Weights of a small transformer language model: 2 heads of 96 (1 for keys and values), MLP 512 SwiGLU.
Each number is 128 + 32 x the weight over its row's rms, rounded and kept within 0 to 255. Layers, rows and columns count from 0. Numbers have three digits each. The size before them is the row's rms in percent of the matrix's.

# layer 10 MLP gate, 512x192, rms 0.101, rows 119-167, columns 0-95
085:110229099127148136136090141123174159192126160138155171122138118164186070121141103121138146122130146105157185137133108152123188147112153192099057146148103195165129151151063145155185159090124141118185135157103167053138090071066093169154116100118176168160099131119129138111154130159114084143
106:134190140098090152150174098154189128097115116162135125158099112122154113122111125124174190141081143130123094162193118164146135158090140124115165109106159152158098097142183141199100151139166102176159107122169181149131117086117142103086127108139130129173153135132171154173125143132084112164
096:141132086129104127100166122121112067090081116186108090193083135120110118116124153100082165139126087159119131129141115149125114107100120113154119121165109096132152128159136115092128155130103065129146106125104108138143161090176139152181109164059103084121178109134106069195110139168088134145
104:101170097072148070126114108179166120132151171106085109114114148110103141119090131115172156105150115141175067139128130111173111129107149080146102106117160135090082172098097131146137135159151159149120103103123174115148171069114175145123091130125104119140138160117154100094131101201105161111
095:166138137089126082118087117134169126173189111109082118116102135170085111127099101086126177132124165172131191194122145091132169145148170106127146158132112092141146105154201233118087161161084128147075087170122097101088135106129082154062114171111093137130115120154163174105135152154143149111
102:113170206109127107097115120056099161139100129097134106144157127124130106190164124163119134109113099180149107107178076110014126070128134125114113093143112111194094152141150053137165124105119132165131085112144165075141077095138184176144141141116125156132112141128126084112105112139068119085
099:154121129151120121099162107158155110141112131095107097149137161118121130149203209070122199127098146122147094086097112152116155121140144095105136162196105167158103137128081093144101120149149182100122155138171139134134129123124091098179098144125133096144122120151101186085183138156134090120
100:145119123178138138191085144074184102128109136139150215164167155129133130056175154143066137178188130116099136144092152149143170135100110106098134126103105190157062137187104155158072162109072117115125149121106170160062123082135109134113192098064118150137105171129134117077084132121085062105
096:123126144093126079122127176124088185132170135137079140114112132127131176059078130149119144080149137138190140108158118106142115115132164153131047120169123167112129126104120137098106134103069096107075134133158104133136158097107127180089143131097110125154123115134146093088135145074128163104
088:164120143154103097123109145161129112074132161059068104163150112138112096160095153144128184119146187120113124113123133189067105138099100143173141144130116102143139114144139178108107109140117197165088068104146131154124161146133108119131206107158085127114131150165152121126089118090140161135
103:134146105122127129133138103121175129105097070114158083143109101134149107139120127204142148165171125148093124136103159172117106137083120168227080199203149094159071137145157119166098122190178130146158141077163134117091093117103180173108102079094179089119167105172121119175157127177117081138
097:103114136127116148184092114167163094091165186124199160136174101112155101142170085143200189137076146106151119112110098120144120089097161148103135140104139198180041154120114156100097115129175130131157150158110102059067096116138136114135147092104150111071102165095163130105080114076145141121
088:166123161197138129169183116174151129112134151168115141136149116130112153110101136086158161133179173118095182090113139112116126208104136152148173133120096109139174130117103128129064150108116081125176135121095205146140138094072158141166100088084177173145107114115068114073160107181173088198
101:127159120152147147092113137107211122117142099090089146109085087179123133140142105134168079085104169102189101168123169144146160098187110145132117138151153126157115155101098122086150141170135159099143109173099172163191112117169104127124105116145165187095099186135161124149120115160127105147
108:176157100084075147114097149129088118096131152141125122171120168088169069125112134146089152141101109142081081129130096157133163123119113086131043141173099196095174108204044152104128131115138083117134159131123194139097119142130134187064117078135131148133117112124146100110133090138085118117
099:097174160081172141115102148068129118181155103126029090108171119103107105100149091115120123160113164106119158163115085106114138120091132144133087146080127166136115085119097188072092167102046147123142123079131112114135101102149110126121081077151146119162082092139100156145077133139079121160
100:099128151074165091139114137113188102134130042212108097181111180133186154102142067131171156090130048121084145206133157133126182080157132161121157155160106122162098057195125191127087141123148104158100092138171143129089118150107143141128151130123086122054135103103125120099099126120114142105
084:156181143127148138137116145189131161121157112116110079124142135134169109166187083118103193173135133150158103124068109162063137150093135115110124150081147117166119144151058104115126186091173122161129145123144103081100129074100094098091116127111091093098053181130094140088128110110119104044
106:183173143163168172166076130123134137088092086178139172116095072122115118160150074105144147078134158092087111118126127131069149157126152138154103135146132124111121117133083198101126116167149124112103107124136169130106059129169133088096107175106152122055146145184155178126120093216135121112
100:133158150144140117116125235080161147136114202105140158134127146061147095125157116110082136094155127157131114086118083154086141115176171161135140120114149083099124141148106110102169087089116078172170190141157088104166053113147180108109125093098079134106133145098091129080144070156142084174
093:077174123082098098133135175098199076157160156178141093096129120089136134126153141124142134126106137084164149149141135106125126180108119097123163179095117088159081096100094131072104178138081091138094141121144087114117105084145199123095168113123095177111141113184133119168206142177129069107
099:181149119087115150127122160144100069163135172108113099135143127116173131125165148144073150141104138125087073161147118108129183109119124162116186146038102103133143139130107142117142128125122092132093087112191129156118091080149057129109134209125171131093168163125156116183119147111137135121
092:177142134087121107079118136127156103087163169114131161198147067085122086135124132123129143116131134146089169169091109093051097162100128137080097125136153114065166098120143108114139154126090157147114103105153183109146130068148163111103156086125086137129112156143130100132125162070142127109
098:104163179104105104059176132060112093104121124098062158129159135119097129104129062111149162113096120133097115125148107140127062089068094092104121139138110106178114129174091139135066144135122127167147104111152117181123092143131108127160122085131104129129176103116128165134081152127139103151
102:123170092113095082124144141153119120187147100149125141159081023143166137136124082154141141128119069064141145195144103099189130171129137128123124086082137110147114117112114112117100163113117079117053101046121116107091118122106152122100159144098122128161183082200091056086087150133097157127
101:187177090124129108113178154047183161147143116098116163140137140111144099141124119099094118072094092098161166177102090114134148141131134129124158107135172098150114124162037087154112129101091097214123104140205114156143152067128109117073127091122121111156112104130086170080164149138150166099
096:177154194170091080163133096185157165143105196201108082116121105114149083118092119144147121102091199150169131156113137085113192093075127128119088158126139148152123105105109134121178133140098048133119108093183111134143078123061139151134133111163082198111130132126070139137119155086132100132
099:159156193115134084086152148150108169111117134128061120155094099138142160162141127076155092130095126104128141112100129155133062098078134121091088141151142110082121110216122124168186154157166113110152085129136133120130085197117114164190124160124095138167129101170214169101148146140128067100
099:160144174118141064153125111107113092098197122139102136108117073129176141151136118102184133106083132086146115138141127147078123142110138164087105125101082096151151141172156109125147189116134155138089099126121135095103127088114103115176128102167139114122195079189083167106143092154153130131
097:176127146119111116110165118132163077132133133124121164096131151189128126126131119053118168171137131101101102105176075139107210160109059098162148196123152047156126164137159141111111187110164167139173121114067172150148094097101109190162126137144128133160089138139122137150099103096174101157
106:191156127127056092171129127167154086082115096154137165124081112095044180153167102114141153105129157139176116143129116140056134110156168130148103103088121086128022116145104153104161170158063103160114105156113184091122159132092169092129111074165121090116109172158209085144160111134116108081
099:143125179122094146145162118099147124143123098134112108166105140119124141152138130116130164073108172144145218206153084133102148094123124129165116154108191120150129124149141106121100143136100129202122108113180102112089100086109110133099140107119083190129084104189128128162136100100105079141
108:143109138159128158134119115136140130189129065154107142124107134171129131112198137148162117134121152183176135117142126151092127147168111103074151159162104171191116091162064119123123131161137154166160158167140097172136121141090129110109161090098121130136094128133110096104162134061118103151
101:129189177147118153117152164136138133108107143175168146202117168131162117116136074109160114050121141092134106178137153148138099075078146128171111218122200095102112147109146105172123216157155112152092142127140094096159160095158149084119149115152121105110111140172072113090148154174154108109
101:142142139144166135136154147106181129138097093181102137148120110212094120098095048056142118115126108067117177153142157148139108070114122111145107127106142094153077127172101126166155204131103158098111107117180158178100103059117146078155204167186117102135175183157139112070104183151154145087
094:125188139119143120125161140156131168113093077164093097180130110121083140165164163181134147113156118140142114105192093164116131152132173077209065075105144160200104087162068121177091151118127146116122110144173157145138138132137191153091108187107112084103102083173122104111130123082134089137
101:101127129131177090157137128175103185127148092077140132136113130133124105094094134064156100192146089173126111095149162149053138117124102178136111098191077156099133119134119116158154140123161099107149107128191104115049069087117157141161127130133106102088165136091177075122147108072123110097
100:211141163163085169129166098109132115152154118160132171146102153100222094140211060092090169105174134113084129207103055180156145141130131182134112162155107132171134143124114124092118192173103131102155142215143088114088122133163110117152117117089129187155121137144138147158111153126158125126
105:169121145133083107157092149175122134150090096095129140165140146194141064116146097129127168132127135134082122148056158109095149127091140142162095153081103133108090109163169187134117138129111148137109114110177149068130076139162105157137164160139144074135112143105162187101126112108129123060
101:153135154187167139143175111130122139185122133118152108102170099087178139096102138128109173176083134081043146105144119161084141150077141118215104114185153148081126150123106131147088110219128159147162096097087167166104135096119158146126081091096143094152157176173094151120144176071116127102
093:080178078088132138079183214140207138194118127167093077185152053140064078131105150105108134145043135131078157091083181111126099172133141126133139221055109144124126157147146154134085162151110084112136113117160150137149103067110178120126166132106123145110150134118106128147134133097116150138
092:120146148158084132133146109149130066189121159165123148127176116153154140130096126104123133153163090109121112091156196153129144123123089131086124191106168131120068103121142146056189162157126092133141141067168144135109133107095118124157127126151169159101145139100124165189117109125139103104
100:133178124087137080131158135123151116150108133130138091154161145123104123173134183086136092131090121113146115092113144109131106063132147145081148129149122104121106063134143156110188176089088139096103178114108071140030166151081166127111188189150112174101152106138106114093231153126171127127
090:109202109198118079109130156063099195203112065119113145174184144096099081116107112118106112078108169159132140139146098113162162134185183101103122123115152109093183099168097123131206148128152139118137111120110176105081114138128151122058114123175179136124164127132113123133158156163125108155
098:170160170163095159086121128175165135109171118171138132131126106110154141122170103193136128212151078153121106132160087173092128150112140178088088098154118147129151143148098066127125156130237076109140115098167184064128157118142173119125096106063140141121062180161159104151113075153130122189
101:111150128051129090150085133122111106159097112192084115164181157141103140138134134153131118091200134120166125120099111138157102121116103148127108118148112102127119128113107144203096113111115143130125097174164098125147141078061098131139095186101081110124139183118124129047107165177188122132
095:115144161197174182149114083107080157116130174099158151104140123164140120121116098090109183085182059123132069176135109139070086124128089160069055119102087125139113109118158133103145144108117108143143093125137107128099148119121075178131198134179121121139169142127117106091153115131084161158
098:106157003090156173138086108132111120205095068121061102194165104190124112146144140142151160121159023105112153134148132123098131083190101116142106105119148151133118152144163114089166124114157120104058158111189150165127117099128169135193106128132108132127127117108143151178123126136115147207
094:150146161096147136100130167116139152126119137096108117171131158161157044177077086173142138099130076148127080179129073134080080127129092138144106143082150170142127107134153129124181118109125103211159123158109149132113159121074109106124131149113180141154118152110069083073137165138150167121
# layer 10 MLP up, 512x192, rms 0.102, rows 119-166, columns 0-95
117:123149125144181137162131186142116161122177111132078161147109070147135155094134147186125121099109120098154176149186096086121114122098154119140118085087106169193114178209159119149108118160113138096138130096084138102191144130052077133133084129166156143176139157094099150096106161154138082161
111:038131169092084153131119160080185116137128126199122163090148156088097178183162093146131110144110155116170091088094073141099131126102128121068154226149117089190155079134059111072124145134084130134140142110148147179130187171124100139130155079105099036148128177153070084128139124115096178126
096:067175130079177165089167152104099100126142148117170083144154107119131111146088123076155123122138115185158182090157109126108136119126147071114148099122098106123108179132136088141192110169102180062136173165137103155184166117114193114119161116151141189106079150184188167098203179142168170165
104:113126118126090085151122129190134177042154138104039144157130138096097079161167112089105125092147088182137149145137115128138157116188148143167136091095086121173070157143100102140134141066107098129174111080116108148155199193115134110124115136163126129115113058077125143148143128137148138162
099:103087142111189164136100147188109134110115108181137229180128110073081169115211097109120084131180111104151178092129095141111092139112068146154087116159149136102149175158098157114081086119094118089113130116153136127081135193156126110109097145111170109116144170153098095107192087090128138121
098:172141142156070114176153156126176113192186152130106115128129119130100129126167073086190116159150151160093151142148093151125164149139132166119085173093097127164148186094223113111104112166083156127104126116189124138102191126169109085201087105108080115164179151124143108107081161188177039134
101:127146107107184152152099155113181110127147096100186119166099192131163120141130079162150121176178106131107144133131110122072080150110155150122118113113173113121186134150164182091175099111121150153104207142125172099101108153112147165087193106113131158067165136093154088150139094139142119125
095:098165107151132122101128128169166148062131099131150127166101102104116119065130143084147107174092122153183113102089106064096089171116150183105160184117173141199118149144150103062048078150112118102088116135084115112139135147135169176164111059117129114169166090128165131097137160137076146170
102:085116120114190151130156097142118094161142135096078112147124164157116146122160109142136146131120148169112056133158084177133127158132168165090135159104149160106151153186101087077209102167104209113174122182128080066089082142121117138151062115088174146076160162202167121088176120146138084180
092:145154126094083086114072155093188088149146108109061151151192139162121157102108125083111064085095114105112189125196132075161096108102123159109114141165106147130147064142164081155180148133140116119158048133118094182078182139132131124104104174139130162126181089162137103112158128152146130161
107:070123077140135119123105145151133115142115094153142107154079154137115161138178102152131132134120084224138149120155132135147157117119115180137130136128143118176049147184166140125128116133138050179112153141105146110142145154072152152094120147063172113136200115158137116165098110194078142134
099:146123124143119150178150127070158135199065140100140138158142085113155146166124125101119047103116135095085093193097178121115149136172085130145064061133137124134171155146121179122139166084133140170138148125141133159187142082086102101198063166092095167118134112132082096150163109111130104092
091:124096162190144114148162115143124136110180132154157180139117099164123170118150160189094166174141168099101117080102119132123147142176138099112173086054114079172146082115165118123141157073143149114115100074109124105141137121166169154179106117125099124159107133111151132097086101100165134155
099:152147119188155180136153138149093141196208175152097139075130138125134073115150115157088130135196107098123090169150132134117128117090106135118085129059169098087177139140146111126134123103114127104119131167109152133174171109121207151092108139099133070166129193147067102105066102151136116101
108:126125131135088153067206116208112130133146136155139156076120143147110107100189121180125123107149081120109123135111118126080101112083106127137144088161092146161098119152078114096142125143148111167158089117161143078111088112113091190137057115112092192095116154099145164115158125123119149133
098:126156132152144150088082139196133207148146115214131169073170139139146140141137107142176153132083118131152104130130177158173120136135152109175156161101135111133121145139153095149111059120168091068138108118150123068123128173073182094127177120136113105117092135109150175092079181164116104082
097:158128127089124122152140093124098102123137105165110140093149177119070139163171121196170114085144145077108132172129098105112129075062132109185133171168124083124170035140164064170077158162141150135142097153160109163148053111119131086143144120124145154121103134139157200123132140186146110093
097:188113164128145146135087074153081144124175160104177128121112053082130141161171146167106068154170091083175065109068133123136119096151107113113160103101096104166120096164151118116161132128167082077100095161132162112161107117167109120152105129099131124108116170113118123160090180120183163082
100:139168154120123080144151169092121118170189152149162181107110104150159136097183089118114087098101116110142100112168138097135073125090075146077130174140116050096139160177177067190114162079109088119075092133105165129143123118084117118109136126144100119181113124151084096128144139138087111169
097:138137120154129168176118147100103139152105131138129111096114113133080190123177187184113177047139150114119065110170064159110108130123158142171098120104128117131110162077142149110159154094092083147162130146168040177156061119137203159108078054071096111137093145090174109145154115127120118157
099:123111120093105147079125131100123136138123134153161120166197153078152141107137133076122113126165180124122141167108160121186171105112101147028140121123132112090102096115133125133150151089150129102138166119155054179167183120149155114138115140127111205101189076051142094114120172116128146112
100:090090178094142182092108090169085086140100140116154132177193087179123091122125146154169092158148112157197203126129168173108108088104121141083098076151121112133163047138169143221095155130169145120131071183146128110167111143089198083165126141138128090148126118131159134112107124074137187162
093:160150122146177205161074166117114123138110146181099164176115147142114091204108154141139075083105136157102076071097092136110148143116134142128179141121141137114100145127111166148116174107120132191200111168215173060140132121067127131101173061094193068068119119120132117147150110109162141141
101:124118069088119097126161147113148149098115143045162151077140139103058181121154125063098120176132152109092141049121146139113111084095080109136107212118133100119115136067138157081092151112103144123135128182110092144086126068147088143126187073116139086165147142063105196152180179143116135094
099:100115116102167105200124107178093113117142131109091063155076144091168133173080167124100142124094096137101088123088158161120070052140124137072128144117136149080166138181185173174183096149137147165104156140158177154103065144155127203142140115193129167160113133123153104099124093117135139122
100:159121129137136070157175086200096128126171140132173126110152124140129150072179082154072156076124102125165159158169077137096207118170158142094172172112092155141119144125150138154159129114121104146087139097103099163094090045085146161127160090160128103156164090144101115138101153136122078161
096:106090112110134094109148049177156077116137157126131145140129156120147156154160101169144101126129145153088093089183095183042119083137189156155108092132091161091130109128122141142136133114051140102060110145199151144142118112139172113122128116054057134169157121171093112133037090082122130114
097:129086136140130152166121118095114154070131111109124112116167108160126144090056071138108146063163159109162147114142120135078096127203129161132131101134126111159075043125115168174142109135121122158095163159128154131107149135173085127136143138137101095166089107130105079101103180158126134119
100:141150169130087075139152155170137073181191129111072171144190107115145120149161065117125116138073124107136138125109152146072136117096108104134158156119097156080135158141162151091101185143151056087126065202066114126103111099135117155134120106164150099065145099113108128131099166114140155116
097:160120086128134130167135113103089024148146135143102172085090130118117151090139133168062114165106103136132164124126146114126149133104190119140097186164117146179115168160114105200155146145151109081106126100121105137076127154094086119150190171082112106156140105100141130119115116117100132151
106:138152175100120155158124127166116151112096066135152137076127064103089131114129120149175116138132132128197170125113163120103146152149159107199081091087100096153134082070172075114100126147143121146121078074112157162142191121124130123111143122122145155186127150153177076152083156084122125111
099:099135121163111133144090125183158113178132097092109137108117149093134122158176107092180146157113101115153099166118115102127074148082128174080101112161122062142109160077198138114126175090136149121150124158121133149118155080125122128133183119187161137118109159136110191096146129135142041138
101:111135098098127125147111129163114080115126127128131119135066131118076170108177144097171135152147138169110068142178171122116133112102185147105110135143156168117081095072148131089141213104136114054143115116148156105114114162175182085154166154121187131191063219115174183164102103077093172095
110:118153165157130119108189143109149155104141140179136110144150143166160162126174187101091148117098143107113133149192066086112085136187096181075177150115141096126118116154149130142116111146114131155084122124117141093115141139154128139150133078135114119148154135118138159097147137114107175165
100:146131129172094075118143103120147100079141180108124106165178126124161144171130122047167138174136100178115096125201123159123133131076124146168124133101127103142133151129108096102133147105095102141124100123143152101128122172130132170158144033119092124136145140161118128112102147056100178122
089:168135150080179120136126092132144128136188139121132110135131120092199121112101121098170137184112127024131134083083149145122163155142105195085177133130137138060083093137135158138106088093121105127124134123113122087148110096132085182100116085111138126073213201125134090171137075190112139092
101:136098195091118121149120185122125071104133186145143128119211135139120104096087129165142115133146119126114086198114134158085092135071104166134163148134142129096177128127095114169091117077097117150191121121097139136092086138127133139085125106097094069104163161116170084193103126119164169037
108:126124053138096141118057092089152111125151167153091111094129123123116104128153111084099174077136126182115122165085107092105145095140086123057139092129100150177148132111129141172043081151135159125133187153095125126133109159152154108076171175150112100147088164141106123188079101165183159121
106:139138108133120077146140113187145117128154096140100173238133209164123072118113106167088134150132128063172176169176156077066131117157086085133164149118131124099135117115092135078129132157065138119106139159084108173079168115130071102140140130141103149065138116169136139116133093120151184128
097:119153149164127068106154145064125173125165131169125109139127149061142169103137164092095135127139121097157120130126143081133128138091178101117134147176132172125096125129084112129114163134109148150209102154134091170135131127164132123092183164112171140161107144103135145158190113127138154128
096:102086161101147149140082101134108146104176081109104103133101148180151085178139110091116134146195139082055101143173156109190113103085121161085105136133080124112146137113108113154095067081135110093135071123143135112121164161152150112110111146163150148076137148138132160156123083192065074181
098:111095158099130233182122097103153178167120132101142101120120082129098235119049137098151149126077123175138073135147075143134091136110117123173113120170112109084147132099150108169181159109120150114122143174157115160118130137201115082162129152128151046181127163127156148137178153082155177055
097:143133184151131069141102106112189135109094140055164096133114146075103102151116113167126106122096081135093108082193174129171127109144112126159138167076090108144096133066047207138118120202121141130106163142106167137128109136162164128133163157148113155180131070141186133082144129100146131114
110:149160111168081139180100179121128133174183136083152135155144156174143117138109100143117123130114148125177108063139146132196150153104197122099153159095125125106157044160122099193194134131127121094145176148124175082117138144117104164141112152156203122101200133127125117066136173144079151122
100:126097147107112127107116065155143094104079095138106064099178140105128156115133180206101109147101115117191094135127121120130151149084184094138150133135147146092132150172094086190150087096101101095181114136106080118115178107140107093085068074131156122159165178126130108123165141158160151159
093:125160131138119106108141172158086131112106097149118197155146141134172154101114093076119125133124167087151180107070146105136119140137159112125180167079132125145167100091107078164123112073066158129100046141108112118154128114121084110135062179177106177118164194060089037116109130161137170108
103:150110168139086150185159177125120216088129104161143178075128135147088174168103098131094078107088099129117176158103164171128146095124139097133116132173158185090116121117125136137083078154159170118150089145140103143117108173124119107123184137082121082118137174089156132076122118113109156132
103:169131128077122090145132095159075134126163173079096132159117101135210053132119151055135130134094157075078153101144061152121106158090139142122125158107169052206138124128116127129112119116147096098154108102158158138097106098102100078127119164124151137169176115113158143112091143157151162145
# layer 10 MLP down (transposed), 512x192, rms 0.1, rows 119-166, columns 0-95
111:104020151134126131136122151145118116101173140141110173120163108132105200129079168134117147088101100079163152098164101071183103090130127113142131151126083124137139162170161070176055075165164120104096091062151096149146124130143126097165118107129067168134115169131151081145098153131128118087
110:143148102056095117091180078154115089166152140118127130123062143092133155134142178112078133145112110064116153138129108044131119151128127111127132130198117145089121134111137137138191124147106168148104135119074079114129169119124098136153107120147187131105112127158125168097117131159125113115
096:132205133094083119224104164114112158119143092083129130163147142090126152166147176167144162107123152105068112126163121182079197137194157124119144133192104089156108149106078131119131149111126156114172095101101221131156106125146117096114118123083175189142083184086087174096123156172134166137
103:075126079074115078166158091106145138119168149105113159136116160146094115062137134138070143100052094112130076127125112111173162067098115147116162111111094130088163118094105109130115113113071154090150131129122102112187122084147147097159046099115201156154100164119162072085138172137113149119
098:152084097111098123152140160141136098145112132148116138121094107193112137123135170060102125127109120084144141117116109136096173124148194105115088153065116117115142125138041151139119114121171082114143170128121113150109114125103078027187118161174161175131126117037124164074070071135125075142
098:093141172116159110161143141123123130162123179110176136146127138129117121188104182139146135172115154081177166142102115084118092147157171096073119143093092124136119120139146119075139105139130110117191085173186131072119132100156091131131106116096097134167095073128057173127094156144142113100
096:148161108163102190105135112091133081171185125138132096127121189105139096151163101111129101132121102147109159111117140108124116129118117117109164177143127168174125132156102169158109078107159084189129165141157142203093155121100131129124192113146157072126105116148082102095134055108077152187
098:113098181102150129163091109109116159135115131075151128121098113143160123163099196154152153117096152078192133171080062124101108163086124146167114164110150135145154095126180102148150125068129169162160081121105114097136130148148156120140171149120085126112149145127148137137106107106209151130
098:136123180110086132115134095164091109110171104124105082137081141147155137151112128147124138129085094132141181084142152168132086158165134095141171132084122095105130108118150092140123106156109112118092168142119092089179145143192135136072175092071093146158101172142135103122127051099127138154
091:138092154170135183114136201130176162181080137129099151156089161200145139104103105186117165111110142112104140133104176139152117152156106146099155145161158116109144145088187165180117110121160204175130089146148090097108125140126129141119174083075139165136173122123057132130128067128087117091
107:108104117141092185087090146118103096129091095137100128111129142165188189156125112136137164100108149128117145102114135161130161149123112108118128178188119084078148131194151111157110127117102154115150149098076088133105084112111110138063073123139134072151098133165151125131111191160092109141
098:116209121171137096088095114145131106083132123159143105129123148098157155111111149135074150067148127125103099151150108140143135091179106140146096128147138130083061110160153121085144061178104151160132127121120158105148105147083124196110089123107115120149070124133145139160179111139078084086
092:131067100136093176082152133069087151133071119090158145142140092131124178144092108099122132130136141156137121134169110127154100080106145092108086166123126171092106073134133120121123155104142120080154176100116094139214147157120139118103155180135167105140160153149155122132188120134082208135
098:106138147150098150155164115107107172138133125159194107173118148065162065153169138099111172136131149127145123112150090167112126105126117148129113032120169113131143099082141130130056157145188111151111101121095079148114107183125130127114142126124175116083173103177154077090156149098069147131
108:089117121096136155160146107179089113128143185189177097060136094107105147128104120125138125154128120111131064130141099151068177122152164187087107153106109164105114130226109110081172150162140119175157161159137149164169160096096159158120188087127107194134166168149109113141135062130123094139
100:087135102148190092163137178143132098092094113178164120102167138146136157131096207062199051141109107109138124089108140113111167137136153091182113151182127091104158117211165109110143152136070099107197083127162109164189133124116139186127138116120117150118141188104158111138146097159120150163
097:090250148106184157155097078114159104100132156126121099098087137132163192118138115131109123163102161110110120059159126152113157110073113105137149130187127172089119092123063168201129198134143099087142126113149150111090147104136115074092144124055166142177107096145146113145181108133156179117
098:138156125155198167180133071169130147115120116132110141120114087130128132178131129160086092136122135074124101163139142139177152099145133079090124110120103121149200080096156157146169131182107072165164105166140097105118085164111108161132161142187080132147148171075175069106111092101140121130
101:078178158123104061101134135130109119197184157138111161183130213162098136128139121100133096168084137164121146097115119113148100095158109178128134115107184116110141117140167094114123104067155153173095133146138090140134100153085130167146143160131087155134200176138152093148117052131096085176
097:109040187120122127127147119173134093144137166171132120117120145190093120136132092147131116048120104148151116160177095124090091093104131184078138095139073216159084166126116165137158114116177136044121137124155204115109117163146171082168094166085170133112146104205102105120140153081099137125
097:101138155185141133146148108134144130122175078178172194099146177154176140121171111118133162142149166169141105105069068126153187097071127121123145118137122120129108124106125078122141093129187072143114097126129110120126122023085118069088084124149142172075164098178121095044170061137099096173
099:103126102084099122117125114115116134130083124140139056148170116126132155122093114096152111127192116133144140144146060119103147141135175146197168104162138119176136122098091127107123184151192090132165188103096133166148122176165123118099082190137155105120121154110100130110132176124116144070
095:143094130132170148096155126151136112121156145177169072151081157192124147123120117117080108151104140185089112155110099158166143177064150152106232155080140123124135138145154140099139126145116149093061121040110076084103063166040098151124124158144139069140121136103145159183051089106110134107
098:155068119123198123164116112166139157114135143121191128121095089138179166126138179121152119179089125154121112142098136127081125180108171102165117145079096096129145153119169168107154112118108132110069117083046150139132112080135175189170120124131161107186146182131168155122105201143148101157
100:084079123135103157121138091166141190106110148101120094163114121127064167129138114158130088109152112124120132142159198170150194151126138185121216120088146071130137177095156136184108195125112125156115119162120088134104120068056087149167121120137180080175133174140125150107126147084150091139
101:135095187135112128115135128145073117109148132119177125167086122116148134111162088123147161124154146159129161095131180168092124121158135137101053098118064184121129065121124127110166107206138135118192140109145133138118112161152108146113123187105043126153143133127152061135126119133099123182
098:186094089118111088147120107130145128137118121097125117138109133086155112157161163094078108143097136087149151148131090128144118117102157078120158153153127138113139119133102135065104113198136132126158053139137101128080164118127066213175129093165253108136123148109112101101114174081130103129
096:163184146176133206117126100138123121092120113156156136075107132098144185102071186078086127160130169152122140096149065156178153087219135066069120113144139193108190109091098173100110070099151116084124140143123148134112125076115077135144109134148195167129105107122135150135151168161156127091
101:148128102145184182107130125130158095092145145167087138151121171142115102155091149138150117142080082127104129084155122175145146100054119116048142102110089147146131152084100072118139153127126142119143127123119109089087102199085142100155068153169156075119043141124127155163112164124120151055
097:146115129130089128102095066173114154081138125097156198147136151175097132166128111136122135097126133153157139088137095150158113166134121176080095158123138113049074180083103134120145115095178144125139107107101163077148146074110066143129099147105106149142067184148111093135103077152138223158
105:083122145127077166110150080175117106128097137123154122094073098147102151113114109178139150149138101194155203118122111090130103114120043154163158137121152121139167142077182101117067117185166109133145099044111110115135120158096101135080140105123101078143122128149093136105121087191070119198
097:177074171133126076155127125155123123139088145092169155125200171060135112085094099085140078143118159100099146145136099131107183089149107084137140104145141124162121152184108127105116160173094107060154149125131102117120151134125089091124112115085108115159125201102157194109140056128105078097
106:074000110162121127139154091159116152119101126107109089158104127127167084113131125117133171104078097117099095160117113172097129096148079096096102184130152148147108128160104160147158000128141169102139152113157102138140168134099142123126132156130087127156092122150077116057077171126138147129
110:124177160101153105089146152056095098166128152132089097116122139157197173103147108106092121116072118113044111173112132119099138130110133138106143083134198070161123113198113159164070166100133128079167154113151117114119116082146125171110183076148167093125129183118100132112087097091140130142
103:137097086135168081140134113087120126128147109151098122121161166181113145141097073104091132147083162117078115120083128125123094106151117054131155113183191171175084117170073168127081148110102151128090104188125137092079142132134165151116172139118077149123076126103133139132066128125123108096
092:127171069164124125111133142149127103088103134164083055143120108094130098140130059142133154124141103162094166100151099097167165105098111139118123057113116139136181140151098145196162144157164082084146100125097132167082145102110097145121118109065144113075136111095116153136131165124137109145
101:075091142073135173187145048120171074067100095150173104142101133218107119126064161081141161153132113121183137131108127110097166127071156090109149066143158093126121135121071115166142133082071118113152135159142107139099154096116109087096154126071147100122099119113151113154151167101128141104
107:142166177138085137062159079165119165134048180073107093079115153166136116158115142102128115108146145103077113164167112129127099119107151072132166159165169111137094125220131116114100196105102111130139119082127131124140079163132113090086138141116121162097125138128135190146102097133159144155
107:152122097137067158136086164193180197095127133156151095107104173115127146071103099121156163149109116104090143124174143162073115147080125125129163184124105175162106121133109128067133092112150158102178100124132149114116098110086174091156112092129095081122172085166084135126114126122155160111
097:143128133176073133107152141131111153097148100070155148085186114142115129097100125140122135117102164162086128131166179077133129164129109093169130142124142161100134132190094170170130155107114167196171148183094147118101167132145110125131105176127119071114077115133146096173163146123117144149
093:038152138148135116089160192142113110171135117151129199125160124095117134164152119155113084174088102116118135126084158092123099122134138074082085133192115075106152107149161127129126138134152109163158096114118143160109109075111114114126209129126119115157137130116122171136158004138105126139
098:143115170115156112171126153166073100148173097120139094068127127087128163109156164147083113167031149101140112119141045109138197150130156128138133174144143135127156136135116044149089235145092130149118094158121147145071114138101110187091122139175112127109160181089145098158095119128168118125
100:137094136154094150179104097095118114153181086092149165146151162076173102146104105134073093135124161150085112152088174193128148121164128099185162149159142179084155142104097139178105123141180115092111043146161098128116090120126150122078111077137128155093128104118130075115113092143148122103
100:149134143147137123156159178123131128089100147099155132144136161153149141150117106126129153187079108145091115108160130082154131137177132114091112131111056174175116108148176136112150255121142147100149153085127201141143156209093093144106089116150211110104138167114091141089116173120141099122
102:073103164140162085141093124152176161122087161103150075080156137191133168189125194109148111171114116081129095137114101061195128110101186095154185136083144111127139127177128085156063125054101103123129166180168092167181149123157118156073139114068192133155154160112119168131095195116173107176
089:143062089118179126137101115138129181100116120091068099109125171107175098091137102150168184156178168163153150099123113148116142138123144128123131143108124204181108118196103134143101080105136105083138099150152102120151170117169139137155110163176157152127097152153132060189148175172114124135
102:125108113095172089114115120062155107136200147140060167116113126125145081150145145179054135136101140134114133131187170124168113107113099127151168090168155131146141123117120117182098132126124199132095129168142090145172120145178154119145199116137102166170106129157078124049130163124121125127
101:092178159142123106173108161164086130124166149143116146137152135199158112131099125226149141180094128171130100129144159093057108143144126121150097118086113116168143131125157135124229159193150170056078134093133168073144123134082138097140138165142095130136064114114133115117188152067108060122